From a checkpoint of a small transformer trained on Wikipedia: width 192, 6 heads of 32.
Each number is 50 + 15 x the weight over the matrix's rms, rounded and kept within 0 to 99. Layers, rows and columns count from 0.

# v: layer 2 attention value, 192x192, rms 0.171, rows 114-159, columns 128-159
# o: layer 2 attention output (transposed), 192x192, rms 0.151, rows 114-159, columns 128-159
# q: layer 2 attention query, 192x192, rms 0.194, rows 128-181, columns 128-159
# k: layer 2 attention key, 192x192, rms 0.196, rows 128-181, columns 128-159
v114:50 59 48 78 48 29 58 63 41 32 60 52 63 39 42 44 85 58 50 83 43 32 53 57 74 57 11 64 37 34 63 54
o114:54 53 55 54 50 57 31 67 57 66 94 66 59 63 57 45 34 50 62 67 51 88 53 37 32 81 47 37 21 43 42 46
v115:27 69 55 24 35 33 43 64 37 62 62 58 65 22 52 33 67 38 72 53 35 18 32 67 54 46 20 47 49 59 66 44
o115:46 66 57 39 44 19 41 37 44 68 73 49 90 21 35 60 43 32 28 64 41 67 24 61 60 58 45 56 53 67 82 60
v116:56 47 47 34 43 57 47 43 31 48 65 75 50 40 25 73 55 51 48 59 61 54 54 47 54 46 19 49 65 33 53 38
o116:49 38 30 01 40 32 18 37 48 39 70 54 87 28 26 52 23 53 25 66 65 46 39 34 43 75 63 75 29 68 23 46
v117:11 51 36 85 51 54 41 62 49 37 72 48 80 71 47 60 68 39 24 29 44 33 59 35 22 43 50 80 65 48 67 57
o117:63 56 79 59 52 35 74 55 57 37 86 66 43 55 58 54 73 69 60 31 48 49 80 58 36 35 52 42 52 46 67 60
v118:64 74 39 72 61 70 23 89 30 37 34 58 43 54 57 72 50 50 44 32 43 35 52 35 40 46 46 82 35 37 35 33
o118:61 45 44 65 65 67 76 73 70 69 28 64 54 52 38 56 36 45 84 57 45 49 55 26 50 51 61 48 68 68 33 46
v119:82 41 90 54 58 58 33 42 52 31 62 72 48 11 33 68 51 43 37 75 46 28 57 44 41 64 63 37 63 58 19 37
o119:50 52 46 44 49 46 28 72 81 02 97 09 69 21 42 47 71 37 12 78 46 72 36 60 34 51 41 56 22 44 52 24
v120:74 32 48 56 58 55 43 56 74 67 47 41 65 54 33 53 54 45 55 53 03 67 71 54 62 52 28 64 49 37 56 60
o120:67 24 71 31 34 32 49 56 92 47 32 22 75 94 37 71 33 48 52 62 36 22 44 41 68 37 64 42 62 35 53 31
v121:70 37 22 61 57 61 71 45 34 48 49 41 62 68 66 31 31 61 49 58 68 85 44 60 62 40 63 70 46 36 49 53
o121:35 63 61 71 67 56 36 40 45 46 62 36 39 23 60 38 32 53 53 32 51 41 43 73 40 75 39 53 65 28 42 13
v122:79 70 43 32 56 33 57 46 47 76 68 50 39 45 53 75 45 45 69 51 54 47 33 39 58 61 76 65 31 65 52 59
o122:56 31 44 54 54 32 62 12 65 75 52 56 65 51 53 83 40 42 57 55 43 61 59 70 51 54 79 61 85 39 29 67
v123:58 68 42 39 49 51 35 27 82 50 56 29 85 67 51 63 17 67 67 60 43 77 58 71 43 43 39 39 41 68 38 46
o123:77 45 75 41 75 39 46 31 30 67 56 32 54 82 47 47 33 65 39 62 61 75 51 44 74 70 35 69 46 40 28 58
v124:97 50 51 33 59 29 40 65 59 69 69 95 60 40 45 24 27 52 41 65 36 54 55 56 48 70 47 59 58 52 55 40
o124:55 13 63 60 43 39 62 63 88 70 41 11 46 50 36 54 60 47 24 65 65 72 47 67 29 51 43 56 35 32 78 57
v125:56 22 44 44 42 76 38 50 56 36 49 46 43 45 65 34 48 41 35 37 93 41 48 27 71 68 33 64 46 62 58 53
o125:52 50 53 29 26 21 62 40 58 50 44 45 69 49 56 53 41 60 61 34 54 55 28 74 53 84 59 30 38 75 42 82
v126:47 49 35 25 50 65 63 44 49 71 48 39 61 37 22 62 62 58 67 53 48 65 53 40 71 55 65 58 69 31 35 58
o126:54 28 52 81 62 34 70 16 55 39 42 85 68 71 69 70 64 48 48 43 46 49 44 60 39 47 52 21 46 62 27 50
v127:52 20 42 46 41 30 53 53 53 42 23 61 42 45 68 58 48 35 50 36 87 60 53 51 49 54 61 37 72 69 70 43
o127:34 60 41 56 41 15 54 43 71 54 32 28 17 47 64 78 48 33 18 46 56 48 86 58 40 69 51 49 63 40 64 54
q128:55 68 68 37 63 72 24 50 43 51 68 30 46 42 44 64 36 49 48 18 51 73 51 64 35 66 70 65 68 46 73 42
k128:46 31 43 66 66 47 49 43 66 54 73 49 21 65 44 51 57 33 61 39 79 72 35 50 59 47 38 56 57 67 44 53
q129:52 63 37 30 44 48 35 54 52 43 45 47 56 44 46 60 64 47 59 44 48 37 59 30 65 68 34 67 51 42 48 36
k129:29 73 36 58 84 62 49 57 47 65 46 49 37 17 50 59 76 45 55 46 29 18 53 27 56 33 65 65 58 42 26 58
q130:50 52 59 52 46 31 34 39 71 56 43 52 50 47 51 30 59 50 64 57 47 66 39 64 61 41 43 55 38 49 46 34
k130:60 67 56 43 96 65 60 32 37 56 34 52 45 32 39 43 21 44 69 68 30 42 54 41 53 61 59 54 53 59 64 45
q131:51 60 37 36 37 33 41 49 56 54 33 59 40 35 68 27 75 72 63 34 65 53 58 54 83 49 52 62 45 54 35 40
k131:43 67 68 58 65 53 58 26 53 59 48 48 55 60 49 51 50 54 64 48 22 33 38 74 33 62 51 38 44 59 50 41
q132:60 57 38 37 55 35 59 64 59 29 54 39 17 00 69 21 78 88 73 03 71 57 42 67 41 42 49 54 58 37 43 58
k132:52 51 40 45 38 38 61 62 65 25 33 49 50 08 52 69 43 32 60 56 45 57 39 20 64 46 21 47 49 39 53 61
q133:44 56 63 59 53 54 50 59 47 57 47 30 63 54 52 45 47 42 54 65 33 39 40 62 49 42 62 52 30 54 48 41
k133:50 27 57 68 54 43 51 41 41 40 72 74 71 75 60 69 87 43 46 50 33 34 63 72 79 49 61 30 41 58 53 39
q134:42 32 41 54 18 70 53 37 21 40 66 44 58 49 48 58 56 45 28 56 46 62 68 37 19 59 48 71 48 63 52 62
k134:58 65 48 48 69 72 63 32 47 46 53 53 52 12 59 69 61 53 58 57 27 34 35 40 74 51 32 46 55 46 53 38
q135:34 80 59 42 60 20 78 79 80 56 47 48 45 50 24 69 45 72 35 28 47 34 52 23 59 38 43 24 57 22 72 72
k135:61 67 54 43 82 36 43 50 44 64 13 21 21 41 29 49 14 44 51 66 23 42 69 47 08 33 49 56 59 43 64 99
q136:53 34 56 54 32 42 43 92 69 53 54 52 31 58 38 81 57 79 48 48 66 71 51 51 46 64 61 62 42 62 40 62
k136:47 25 65 42 75 44 52 51 07 66 71 16 55 57 65 53 67 49 60 83 39 46 18 49 84 40 57 46 47 74 46 49
q137:30 48 69 49 83 61 57 24 52 10 57 52 38 23 49 67 33 61 94 47 32 99 49 45 88 65 61 77 54 35 50 60
k137:26 69 45 60 59 52 20 72 49 47 45 49 55 28 28 51 67 58 38 57 30 99 52 64 43 49 43 36 82 79 62 58
q138:87 55 63 28 55 50 52 72 46 18 59 30 41 45 65 74 63 54 51 51 53 64 58 75 50 67 36 25 23 37 85 58
k138:35 48 21 32 93 60 37 64 60 36 64 54 60 13 55 70 55 55 38 49 14 36 48 55 63 64 32 67 70 40 47 38
q139:73 54 42 44 72 85 49 56 53 68 56 76 47 40 48 55 60 39 22 08 40 65 59 29 67 44 78 59 63 14 69 39
k139:33 27 23 53 57 53 87 45 69 51 26 56 42 97 35 52 77 75 75 63 67 62 55 61 67 79 46 50 48 44 25 20
q140:38 65 15 37 36 76 45 62 52 52 11 76 55 26 51 69 58 74 58 46 35 42 63 44 37 32 66 10 58 47 70 55
k140:38 58 59 92 43 36 22 23 31 47 49 26 47 56 19 51 56 59 64 51 60 47 23 48 69 45 33 33 46 72 40 72
q141:13 51 48 70 47 50 46 57 62 40 75 57 36 75 44 67 76 87 70 43 62 46 15 34 48 50 66 68 44 51 23 60
k141:62 13 43 30 43 47 12 29 34 55 38 64 66 24 57 21 44 43 69 32 38 46 47 62 23 76 44 42 51 54 68 33
q142:49 62 20 50 49 52 44 99 52 28 35 42 12 52 53 33 60 42 36 63 15 53 51 64 59 17 58 33 32 50 59 35
k142:33 63 44 56 50 47 28 28 52 61 45 71 51 26 60 54 60 99 59 33 23 40 08 49 52 75 99 37 41 61 61 82
q143:47 27 17 76 42 47 52 53 62 61 61 37 64 61 30 84 41 70 52 42 23 86 72 60 81 85 28 32 43 60 48 40
k143:55 71 69 59 19 32 61 58 16 63 52 63 67 12 79 39 64 37 50 32 99 35 35 59 09 76 51 38 52 34 35 58
q144:05 39 61 42 79 47 67 19 74 60 52 15 39 75 00 51 83 19 64 58 90 63 55 58 63 56 60 81 44 35 99 51
k144:48 32 83 55 47 41 56 44 36 49 33 42 64 50 78 21 26 54 37 40 47 64 37 66 81 58 48 43 33 62 55 43
q145:30 49 15 23 71 46 42 48 27 95 21 20 41 81 82 58 54 65 40 53 98 14 65 63 45 35 29 90 71 46 43 87
k145:45 78 70 32 28 56 50 36 16 43 50 44 71 58 42 60 34 44 30 18 29 52 46 53 56 58 44 75 51 54 85 74
q146:18 58 38 61 25 49 30 74 71 67 56 33 60 34 58 44 39 48 34 60 10 53 25 34 68 37 68 40 49 51 51 69
k146:53 47 57 39 53 29 66 39 50 58 32 59 61 67 38 49 72 57 64 61 53 52 55 33 58 82 25 40 55 59 74 65
q147:74 63 71 41 59 21 15 75 58 67 32 34 29 47 38 48 50 71 34 22 54 74 31 53 38 42 60 08 22 55 42 21
k147:32 35 59 64 40 77 55 54 80 62 34 76 64 71 30 38 56 33 89 39 62 37 58 19 53 82 58 67 79 49 63 41
q148:34 94 59 58 32 45 47 34 63 54 54 48 37 13 59 65 60 22 61 31 52 51 29 43 52 29 45 48 55 61 26 53
k148:13 66 59 67 71 51 19 92 65 39 45 59 68 73 50 29 71 68 92 43 14 56 38 61 43 63 44 34 28 41 52 64
q149:65 50 55 57 29 25 51 66 43 91 64 15 42 72 38 58 73 33 57 13 18 72 59 22 62 49 26 35 42 54 23 72
k149:94 72 23 31 76 62 44 33 36 63 56 27 26 44 86 46 67 74 50 31 09 30 33 25 45 52 17 67 25 43 42 34
q150:22 47 58 20 31 79 57 55 64 68 78 55 22 66 36 56 21 23 36 23 45 42 29 46 09 71 47 79 19 08 45 92
k150:81 72 19 76 54 24 54 32 49 61 72 83 58 75 81 29 80 60 53 46 38 52 72 17 59 10 33 58 46 58 58 23
q151:78 31 22 65 30 41 39 53 20 20 21 42 53 57 41 41 44 32 43 55 41 63 67 41 87 46 61 44 77 63 41 53
k151:48 58 33 55 85 56 37 47 68 61 44 45 55 43 57 98 77 32 35 44 43 44 61 68 49 57 37 40 51 89 57 61
q152:91 47 65 65 54 61 93 49 42 26 60 40 40 45 43 48 72 69 83 71 59 65 37 60 69 31 78 45 56 45 41 63
k152:76 32 60 94 55 79 45 49 77 62 44 33 49 58 56 34 23 28 65 16 52 36 40 20 35 66 35 62 61 66 76 46
q153:47 53 45 33 55 71 62 39 87 77 50 83 56 36 77 36 37 63 14 45 47 00 51 86 86 70 26 61 46 43 67 51
k153:70 47 58 63 03 40 43 43 36 61 37 78 40 33 63 78 52 63 27 53 46 69 64 46 28 46 35 15 76 41 36 43
q154:27 55 23 56 62 60 76 27 55 32 53 57 45 32 59 01 57 50 25 73 31 37 25 07 37 57 49 65 48 29 31 86
k154:50 30 56 62 30 22 41 72 70 43 40 42 64 56 48 70 53 73 45 53 30 34 29 33 47 19 59 60 47 43 91 33
q155:55 46 56 67 31 76 62 35 53 46 76 75 64 60 49 00 52 50 50 38 35 55 39 73 59 42 49 50 73 03 42 76
k155:36 54 36 57 16 60 38 53 43 33 48 28 35 14 31 40 61 36 42 92 72 21 71 39 58 70 39 46 39 58 14 34
q156:55 42 29 20 75 13 68 42 60 45 45 41 44 37 54 41 39 68 47 79 63 38 58 47 37 05 43 67 30 70 63 61
k156:18 62 59 10 41 65 40 69 99 37 53 16 61 24 74 67 51 41 66 46 61 42 24 65 30 26 50 28 42 46 55 62
q157:73 66 80 59 31 48 67 48 32 55 74 30 55 34 52 75 44 30 25 49 31 43 49 47 37 50 26 55 68 57 38 72
k157:52 37 24 23 28 41 24 28 50 57 57 47 59 42 85 43 95 36 58 53 82 25 54 45 43 43 51 54 48 87 49 30
q158:27 54 69 32 64 53 62 72 15 45 59 47 79 56 23 55 50 72 39 36 42 52 99 72 26 61 61 63 44 53 00 41
k158:32 68 88 26 71 64 47 61 24 75 63 22 71 55 78 42 65 31 62 40 35 53 53 59 82 35 11 09 55 41 48 59
q159:42 57 33 30 99 57 38 51 46 71 54 55 20 38 17 57 46 33 60 41 54 37 56 56 21 77 48 51 51 48 63 53
k159:59 70 50 82 38 47 30 66 74 69 89 35 63 54 63 38 20 99 59 37 42 50 89 38 27 58 56 25 77 54 43 56
v128:59 48 35 56 63 25 61 48 50 35 46 59 60 60 48 47 54 41 61 40 70 59 57 63 39 61 72 51 40 54 88 39
o128:59 33 46 68 59 41 49 43 38 78 52 72 28 34 48 33 68 57 59 56 50 50 50 31 61 61 14 56 55 14 56 03
v129:12 39 53 37 30 40 54 37 54 05 66 54 44 47 75 84 40 68 65 36 37 41 53 70 58 30 32 52 63 46 54 50
o129:71 37 29 62 60 26 53 39 47 66 60 39 00 50 19 27 39 60 73 54 43 42 83 58 63 57 71 64 45 84 33 74
v130:13 67 41 62 42 70 81 42 70 74 53 48 25 46 50 32 82 36 62 15 29 45 53 59 43 37 66 47 66 25 25 52
o130:84 67 41 27 42 28 27 26 70 34 74 47 55 33 39 33 77 55 72 65 48 50 70 36 45 58 50 47 36 61 61 87
v131:82 58 72 40 41 64 60 64 70 36 20 34 52 35 50 63 39 93 75 43 30 34 55 81 23 70 82 49 26 13 58 45
o131:70 28 53 49 33 66 48 40 47 46 69 55 85 59 29 65 57 40 53 49 57 72 48 63 60 68 54 50 40 36 42 51
v132:61 45 57 67 64 62 78 52 49 57 12 54 92 43 82 66 52 66 50 58 00 37 57 36 44 63 06 46 65 77 72 49
o132:58 69 56 51 76 71 36 50 16 55 76 37 50 37 36 28 41 73 54 15 79 65 37 38 21 50 48 67 45 36 43 42
v133:15 67 44 65 41 49 66 73 56 68 35 57 56 40 39 60 69 63 74 31 50 63 42 58 46 49 48 55 43 22 39 37
o133:50 25 49 42 54 36 46 39 42 56 73 48 39 54 72 43 31 55 12 31 26 42 33 33 56 53 42 34 56 67 54 81
v134:82 45 34 57 58 82 63 53 40 58 41 81 52 39 69 26 92 31 58 64 68 46 58 13 37 59 65 57 60 58 40 52
o134:61 74 53 25 66 57 50 44 54 59 21 48 76 22 54 61 44 55 56 35 35 39 37 69 37 38 32 27 57 52 33 36
v135:46 33 64 44 42 31 51 28 14 53 63 41 28 59 42 41 67 52 82 27 25 59 44 45 56 45 33 50 69 42 72 44
o135:53 49 99 61 64 30 69 35 70 64 73 45 59 66 54 70 27 53 12 62 24 36 69 59 42 25 68 64 33 28 26 87
v136:52 65 47 45 39 24 79 41 44 24 59 33 59 60 47 23 35 45 64 70 46 64 75 14 05 32 30 39 56 52 46 38
o136:92 54 65 48 43 47 55 51 30 43 65 54 31 35 58 46 53 63 38 69 25 37 49 70 37 27 80 48 62 31 54 55
v137:37 59 56 68 48 63 64 21 22 29 36 47 53 34 64 40 59 75 14 53 63 60 63 44 37 50 52 43 66 18 18 41
o137:43 54 41 47 59 53 48 53 49 46 44 72 63 56 55 51 70 36 55 30 49 36 65 72 47 51 33 35 58 41 74 63
v138:81 43 45 47 25 37 72 79 76 01 46 71 37 60 52 49 20 35 36 33 58 41 68 69 19 68 20 56 54 44 66 70
o138:54 55 52 35 54 64 61 70 34 71 27 43 62 48 18 36 57 60 00 46 14 64 36 59 43 72 81 75 49 75 61 39
v139:11 26 59 62 37 69 60 68 27 30 88 56 54 11 52 69 43 39 46 41 52 35 27 98 40 34 23 44 73 59 44 43
o139:84 48 39 42 74 60 20 59 49 51 38 63 55 58 74 27 34 61 56 82 52 65 68 31 55 26 70 33 64 42 62 48
v140:76 48 40 24 26 39 08 43 63 94 58 31 46 18 21 53 42 41 47 41 33 42 41 80 69 52 66 47 49 39 52 58
o140:48 44 36 51 34 45 76 51 63 29 59 67 52 47 72 45 68 71 27 57 75 53 57 47 38 57 62 55 39 59 33 35
v141:90 42 82 23 52 26 60 25 34 67 42 43 56 58 39 46 27 69 83 81 42 61 28 69 53 34 26 43 61 25 42 41
o141:73 55 46 57 60 42 48 53 55 58 28 64 62 45 78 24 60 58 36 49 01 40 47 29 56 54 73 73 74 51 62 56
v142:55 72 33 42 56 00 47 60 45 30 74 59 67 85 52 30 52 14 67 60 53 49 00 30 58 25 45 26 32 65 35 43
o142:47 47 75 50 63 41 92 50 40 49 36 66 61 53 31 35 52 45 43 28 61 57 59 38 52 39 56 54 73 41 52 79
v143:41 42 53 68 46 52 39 45 65 83 58 70 54 26 59 50 52 08 56 42 47 53 71 49 50 63 37 44 74 51 54 69
o143:58 31 50 36 26 63 51 81 69 49 31 57 70 58 53 25 45 67 59 64 55 37 39 39 74 43 72 42 50 38 31 53
v144:10 81 73 46 42 39 68 14 78 62 55 62 07 49 43 43 40 40 66 60 35 50 53 77 51 34 31 46 70 45 56 63
o144:55 18 60 31 68 42 23 45 61 31 45 65 30 56 59 41 73 67 77 49 57 58 49 22 39 61 59 61 54 54 49 73
v145:67 43 93 53 29 51 55 62 34 37 61 78 13 46 62 36 54 60 56 39 52 48 23 45 31 35 57 40 44 70 61 45
o145:55 35 16 47 77 68 57 32 49 72 45 40 64 21 44 56 45 74 63 46 49 49 60 69 47 34 39 37 44 62 29 47
v146:66 20 55 36 63 56 54 83 73 68 33 54 19 43 56 69 35 42 50 53 61 23 59 57 30 68 32 55 41 55 40 78
o146:21 39 57 82 04 19 71 41 23 56 81 41 56 44 42 23 63 40 40 35 43 62 62 43 68 72 57 78 72 79 29 34
v147:37 35 50 80 42 82 28 38 49 55 39 57 56 78 55 53 45 61 66 65 39 54 34 51 00 47 66 60 65 67 38 65
o147:59 57 59 32 49 59 35 46 54 71 89 44 47 55 73 50 59 56 62 61 57 86 40 42 48 28 26 43 49 57 77 35
v148:36 50 53 38 44 69 79 65 58 68 39 28 57 64 72 27 55 39 21 28 28 54 69 38 19 16 63 18 35 56 31 38
o148:56 27 48 58 33 51 68 44 52 45 63 82 59 27 31 73 33 44 40 52 71 38 51 48 28 61 55 59 67 66 68 54
v149:73 89 34 75 73 71 99 71 71 53 55 52 51 16 72 30 62 53 57 20 41 31 78 47 26 38 79 35 29 54 44 35
o149:43 47 57 28 42 86 54 15 38 53 44 38 48 60 61 67 44 56 78 68 86 56 42 47 60 49 16 07 36 36 52 45
v150:60 25 50 30 65 77 50 63 06 26 56 68 66 49 65 64 56 59 60 76 36 73 34 82 42 50 29 36 25 27 37 46
o150:62 49 69 44 27 68 68 21 59 84 00 71 17 60 55 30 57 37 44 36 79 50 13 42 61 60 77 48 66 62 51 40
v151:71 44 37 61 70 38 39 53 25 51 38 60 58 75 63 34 60 71 03 79 41 53 49 49 52 30 39 32 47 45 69 32
o151:37 59 55 43 58 09 81 82 51 66 37 35 45 31 43 55 44 55 62 38 38 42 67 29 52 76 55 76 35 50 64 58
v152:67 59 04 48 18 58 24 44 63 78 59 49 64 43 78 52 50 74 32 09 74 55 44 34 31 53 35 64 22 72 36 54
o152:41 51 55 33 61 43 69 48 47 37 99 56 41 61 65 47 54 57 64 57 40 54 45 51 42 28 38 07 49 27 63 47
v153:61 74 48 58 66 38 72 50 61 53 64 61 52 49 76 68 49 74 51 62 63 94 99 30 56 37 59 47 24 43 74 62
o153:40 54 25 54 70 42 42 11 29 48 49 72 66 48 27 46 50 51 48 94 65 17 32 24 40 44 33 30 64 37 42 47
v154:19 34 49 44 46 43 61 45 57 45 45 60 25 23 73 44 16 27 58 29 40 72 55 29 48 29 39 36 65 71 51 39
o154:57 28 41 46 49 76 80 17 39 56 43 71 81 25 20 63 87 69 47 39 00 50 27 76 63 47 64 45 39 60 53 89
v155:35 41 29 52 54 73 72 43 54 54 27 53 56 37 70 38 53 62 54 39 84 55 76 52 48 30 42 57 62 54 48 50
o155:85 41 45 25 27 44 33 04 55 68 59 34 42 34 25 43 61 52 74 47 62 43 50 58 30 06 55 37 52 65 70 36
v156:37 81 74 50 75 32 89 28 32 68 56 27 86 51 46 69 28 56 47 66 45 62 33 43 38 78 36 55 52 58 46 52
o156:31 42 36 60 52 97 02 54 48 24 48 59 54 59 55 52 58 88 50 53 63 38 80 66 63 48 48 40 49 28 85 16
v157:29 71 42 51 21 64 75 73 55 78 76 18 60 55 41 83 59 45 48 37 57 72 05 81 48 84 64 34 62 36 59 55
o157:65 71 85 65 70 45 35 65 49 58 50 77 48 67 42 50 28 42 73 68 45 45 70 25 18 28 39 59 51 22 33 42
v158:46 19 63 43 04 40 34 49 72 66 34 66 27 47 18 45 31 52 55 21 54 87 71 71 58 48 52 35 34 54 39 65
o158:36 29 76 53 56 55 84 86 65 36 99 56 72 48 29 83 57 41 47 36 41 11 56 25 32 48 46 51 50 58 57 68
v159:59 71 00 69 64 51 50 19 22 79 66 63 61 59 42 77 75 63 36 39 18 35 68 79 65 64 59 54 47 63 47 10
o159:61 62 64 48 67 30 59 36 47 34 13 21 36 64 62 19 48 50 43 79 53 31 46 34 39 22 51 52 46 22 47 46
q160:69 69 31 58 08 44 37 21 69 58 38 52 62 62 46 63 44 40 48 41 60 39 46 39 33 38 61 61 45 45 50 56
k160:31 21 67 51 60 56 80 38 63 44 50 53 47 48 71 40 65 44 61 39 56 56 65 53 27 52 50 37 46 45 69 50
q161:27 60 57 33 48 43 32 73 52 47 27 47 60 42 79 52 58 36 48 49 60 58 63 65 62 50 39 56 53 52 55 49
k161:54 61 69 44 52 74 72 29 53 52 59 27 24 56 20 31 59 58 63 40 62 50 56 26 46 63 58 17 25 68 50 50
q162:27 57 44 55 64 49 63 56 33 20 40 40 52 34 49 58 60 41 48 43 29 74 35 41 69 70 47 50 45 54 37 31
k162:51 36 55 40 67 61 33 70 54 60 85 51 60 79 46 41 74 63 58 57 57 57 71 39 57 38 38 72 39 63 33 26
q163:37 68 38 49 55 62 69 64 25 47 65 32 28 57 28 69 58 46 39 50 67 22 37 45 50 70 49 24 82 61 61 56
k163:48 50 48 35 55 76 54 47 51 19 56 29 24 66 43 35 50 60 38 34 83 51 45 39 75 38 31 40 64 43 41 20
q164:42 49 41 49 45 46 47 50 78 48 38 47 77 39 71 38 35 45 56 54 49 53 64 70 50 35 46 50 44 58 41 57
k164:52 41 57 42 50 48 55 35 57 45 50 41 45 59 39 43 43 54 54 25 52 53 58 49 72 52 48 56 26 35 60 31
q165:65 47 48 67 57 48 47 47 39 35 57 35 32 38 28 51 72 35 31 31 50 74 40 49 49 54 50 64 38 38 65 48
k165:72 27 72 53 32 78 64 43 45 53 48 54 64 72 34 55 74 45 42 67 61 51 41 60 59 33 50 59 45 39 39 23
q166:36 19 57 39 53 65 58 49 19 54 69 59 45 62 46 67 86 60 41 56 49 34 32 68 45 50 60 55 44 46 47 13
k166:64 65 47 66 45 53 46 45 55 51 45 47 61 52 55 63 64 42 58 41 41 65 54 64 53 61 53 70 37 50 29 36
q167:44 58 58 47 55 35 44 49 67 50 69 42 41 47 58 82 50 37 52 30 49 71 36 39 30 57 70 44 62 34 27 60
k167:47 15 42 31 47 21 23 33 76 82 53 66 26 36 54 35 20 66 63 56 51 30 73 49 65 43 59 33 61 52 67 64
q168:62 27 62 62 35 55 55 47 31 47 43 50 83 72 49 44 34 71 60 28 51 45 75 26 54 79 59 52 54 63 12 33
k168:33 15 61 63 59 67 54 61 65 39 37 37 57 40 56 52 50 52 58 60 67 29 52 54 52 23 61 39 36 36 31 49
q169:42 55 67 50 49 36 43 52 38 43 61 82 61 48 62 43 38 66 43 31 50 59 39 61 73 69 62 25 47 61 54 68
k169:47 48 59 36 57 59 26 72 76 44 47 49 30 76 46 62 24 55 38 57 72 52 81 43 18 58 19 83 65 49 40 65
q170:47 44 31 81 60 38 34 64 50 42 33 38 49 67 48 46 50 54 54 62 52 52 22 55 51 61 67 47 53 43 71 56
k170:39 57 52 18 53 31 60 55 47 54 76 17 72 45 55 47 50 67 44 41 43 52 63 64 39 54 55 35 23 62 60 41
q171:51 62 46 47 34 19 37 48 51 51 41 49 59 64 55 57 57 26 54 71 67 53 53 32 51 62 56 79 42 67 48 22
k171:44 67 34 26 52 70 56 56 65 65 53 64 48 53 54 58 52 65 66 33 38 58 49 51 54 51 74 41 75 37 34 39
q172:61 55 42 36 42 34 61 64 63 31 34 35 72 49 60 41 67 73 37 38 33 43 28 65 72 22 36 34 01 51 62 38
k172:63 59 46 62 54 54 67 61 73 27 67 35 47 54 40 57 54 37 35 44 51 49 75 57 54 52 40 49 54 68 56 62
q173:55 61 52 51 54 66 49 39 77 35 26 68 38 64 59 44 42 53 56 40 60 54 44 42 44 32 72 59 48 44 50 56
k173:44 66 61 45 40 43 50 47 38 47 55 54 51 58 44 52 38 56 35 49 48 51 49 67 36 52 59 54 65 79 73 54
q174:44 43 49 44 36 42 53 51 34 40 49 65 36 48 40 59 54 59 43 34 48 55 69 61 23 48 47 65 61 45 67 41
k174:58 59 51 39 53 47 39 59 73 51 34 45 48 46 73 36 33 61 64 63 39 30 42 71 58 54 32 24 41 63 44 48
q175:52 73 27 30 23 47 51 42 40 48 68 41 73 44 70 50 29 47 15 67 45 25 41 36 49 39 69 52 59 45 56 54
k175:56 52 43 52 55 66 73 52 41 40 63 50 32 55 38 42 60 61 72 83 28 75 60 54 76 41 58 41 26 41 32 43
q176:34 40 47 56 63 56 48 63 81 37 29 61 44 41 38 38 63 35 72 26 63 43 46 73 55 26 80 45 43 65 42 43
k176:53 58 73 59 54 70 28 60 43 44 37 44 52 50 34 74 16 64 62 52 46 64 53 45 44 66 59 58 40 50 50 32
q177:76 32 56 48 52 18 64 29 66 50 42 48 64 42 27 64 53 58 66 41 66 49 67 60 33 38 51 30 74 62 66 37
k177:50 57 64 71 22 39 30 46 62 50 81 34 60 43 39 36 74 38 73 43 27 51 58 60 48 50 45 24 52 71 52 52
q178:58 49 58 33 60 51 58 59 59 38 45 66 41 42 40 51 60 53 51 45 58 48 27 66 51 42 46 34 60 43 63 33
k178:36 43 29 50 56 27 44 33 59 35 65 38 63 43 53 58 46 60 61 44 42 79 64 55 43 30 34 47 23 50 59 34
q179:58 62 31 50 62 41 27 40 40 42 69 67 29 22 71 39 29 64 64 59 45 53 68 56 45 47 45 28 41 39 75 81
k179:57 49 61 42 41 53 43 36 60 56 52 49 68 55 66 31 69 57 61 52 66 45 36 30 54 50 52 60 67 43 58 59
q180:81 67 38 54 62 47 54 63 60 27 51 52 38 52 39 62 59 40 41 56 57 48 42 52 31 80 58 39 60 77 44 42
k180:53 82 59 32 39 55 44 45 35 51 34 59 89 45 49 33 45 36 68 56 52 33 53 63 63 62 65 36 78 35 69 62
q181:50 20 20 64 44 93 55 33 31 54 38 34 51 59 54 41 56 32 51 53 43 35 47 81 41 47 38 49 49 57 24 48
k181:50 37 64 49 82 34 24 40 34 58 37 40 59 53 29 33 50 59 44 34 23 65 29 23 33 25 63 57 51 30 56 76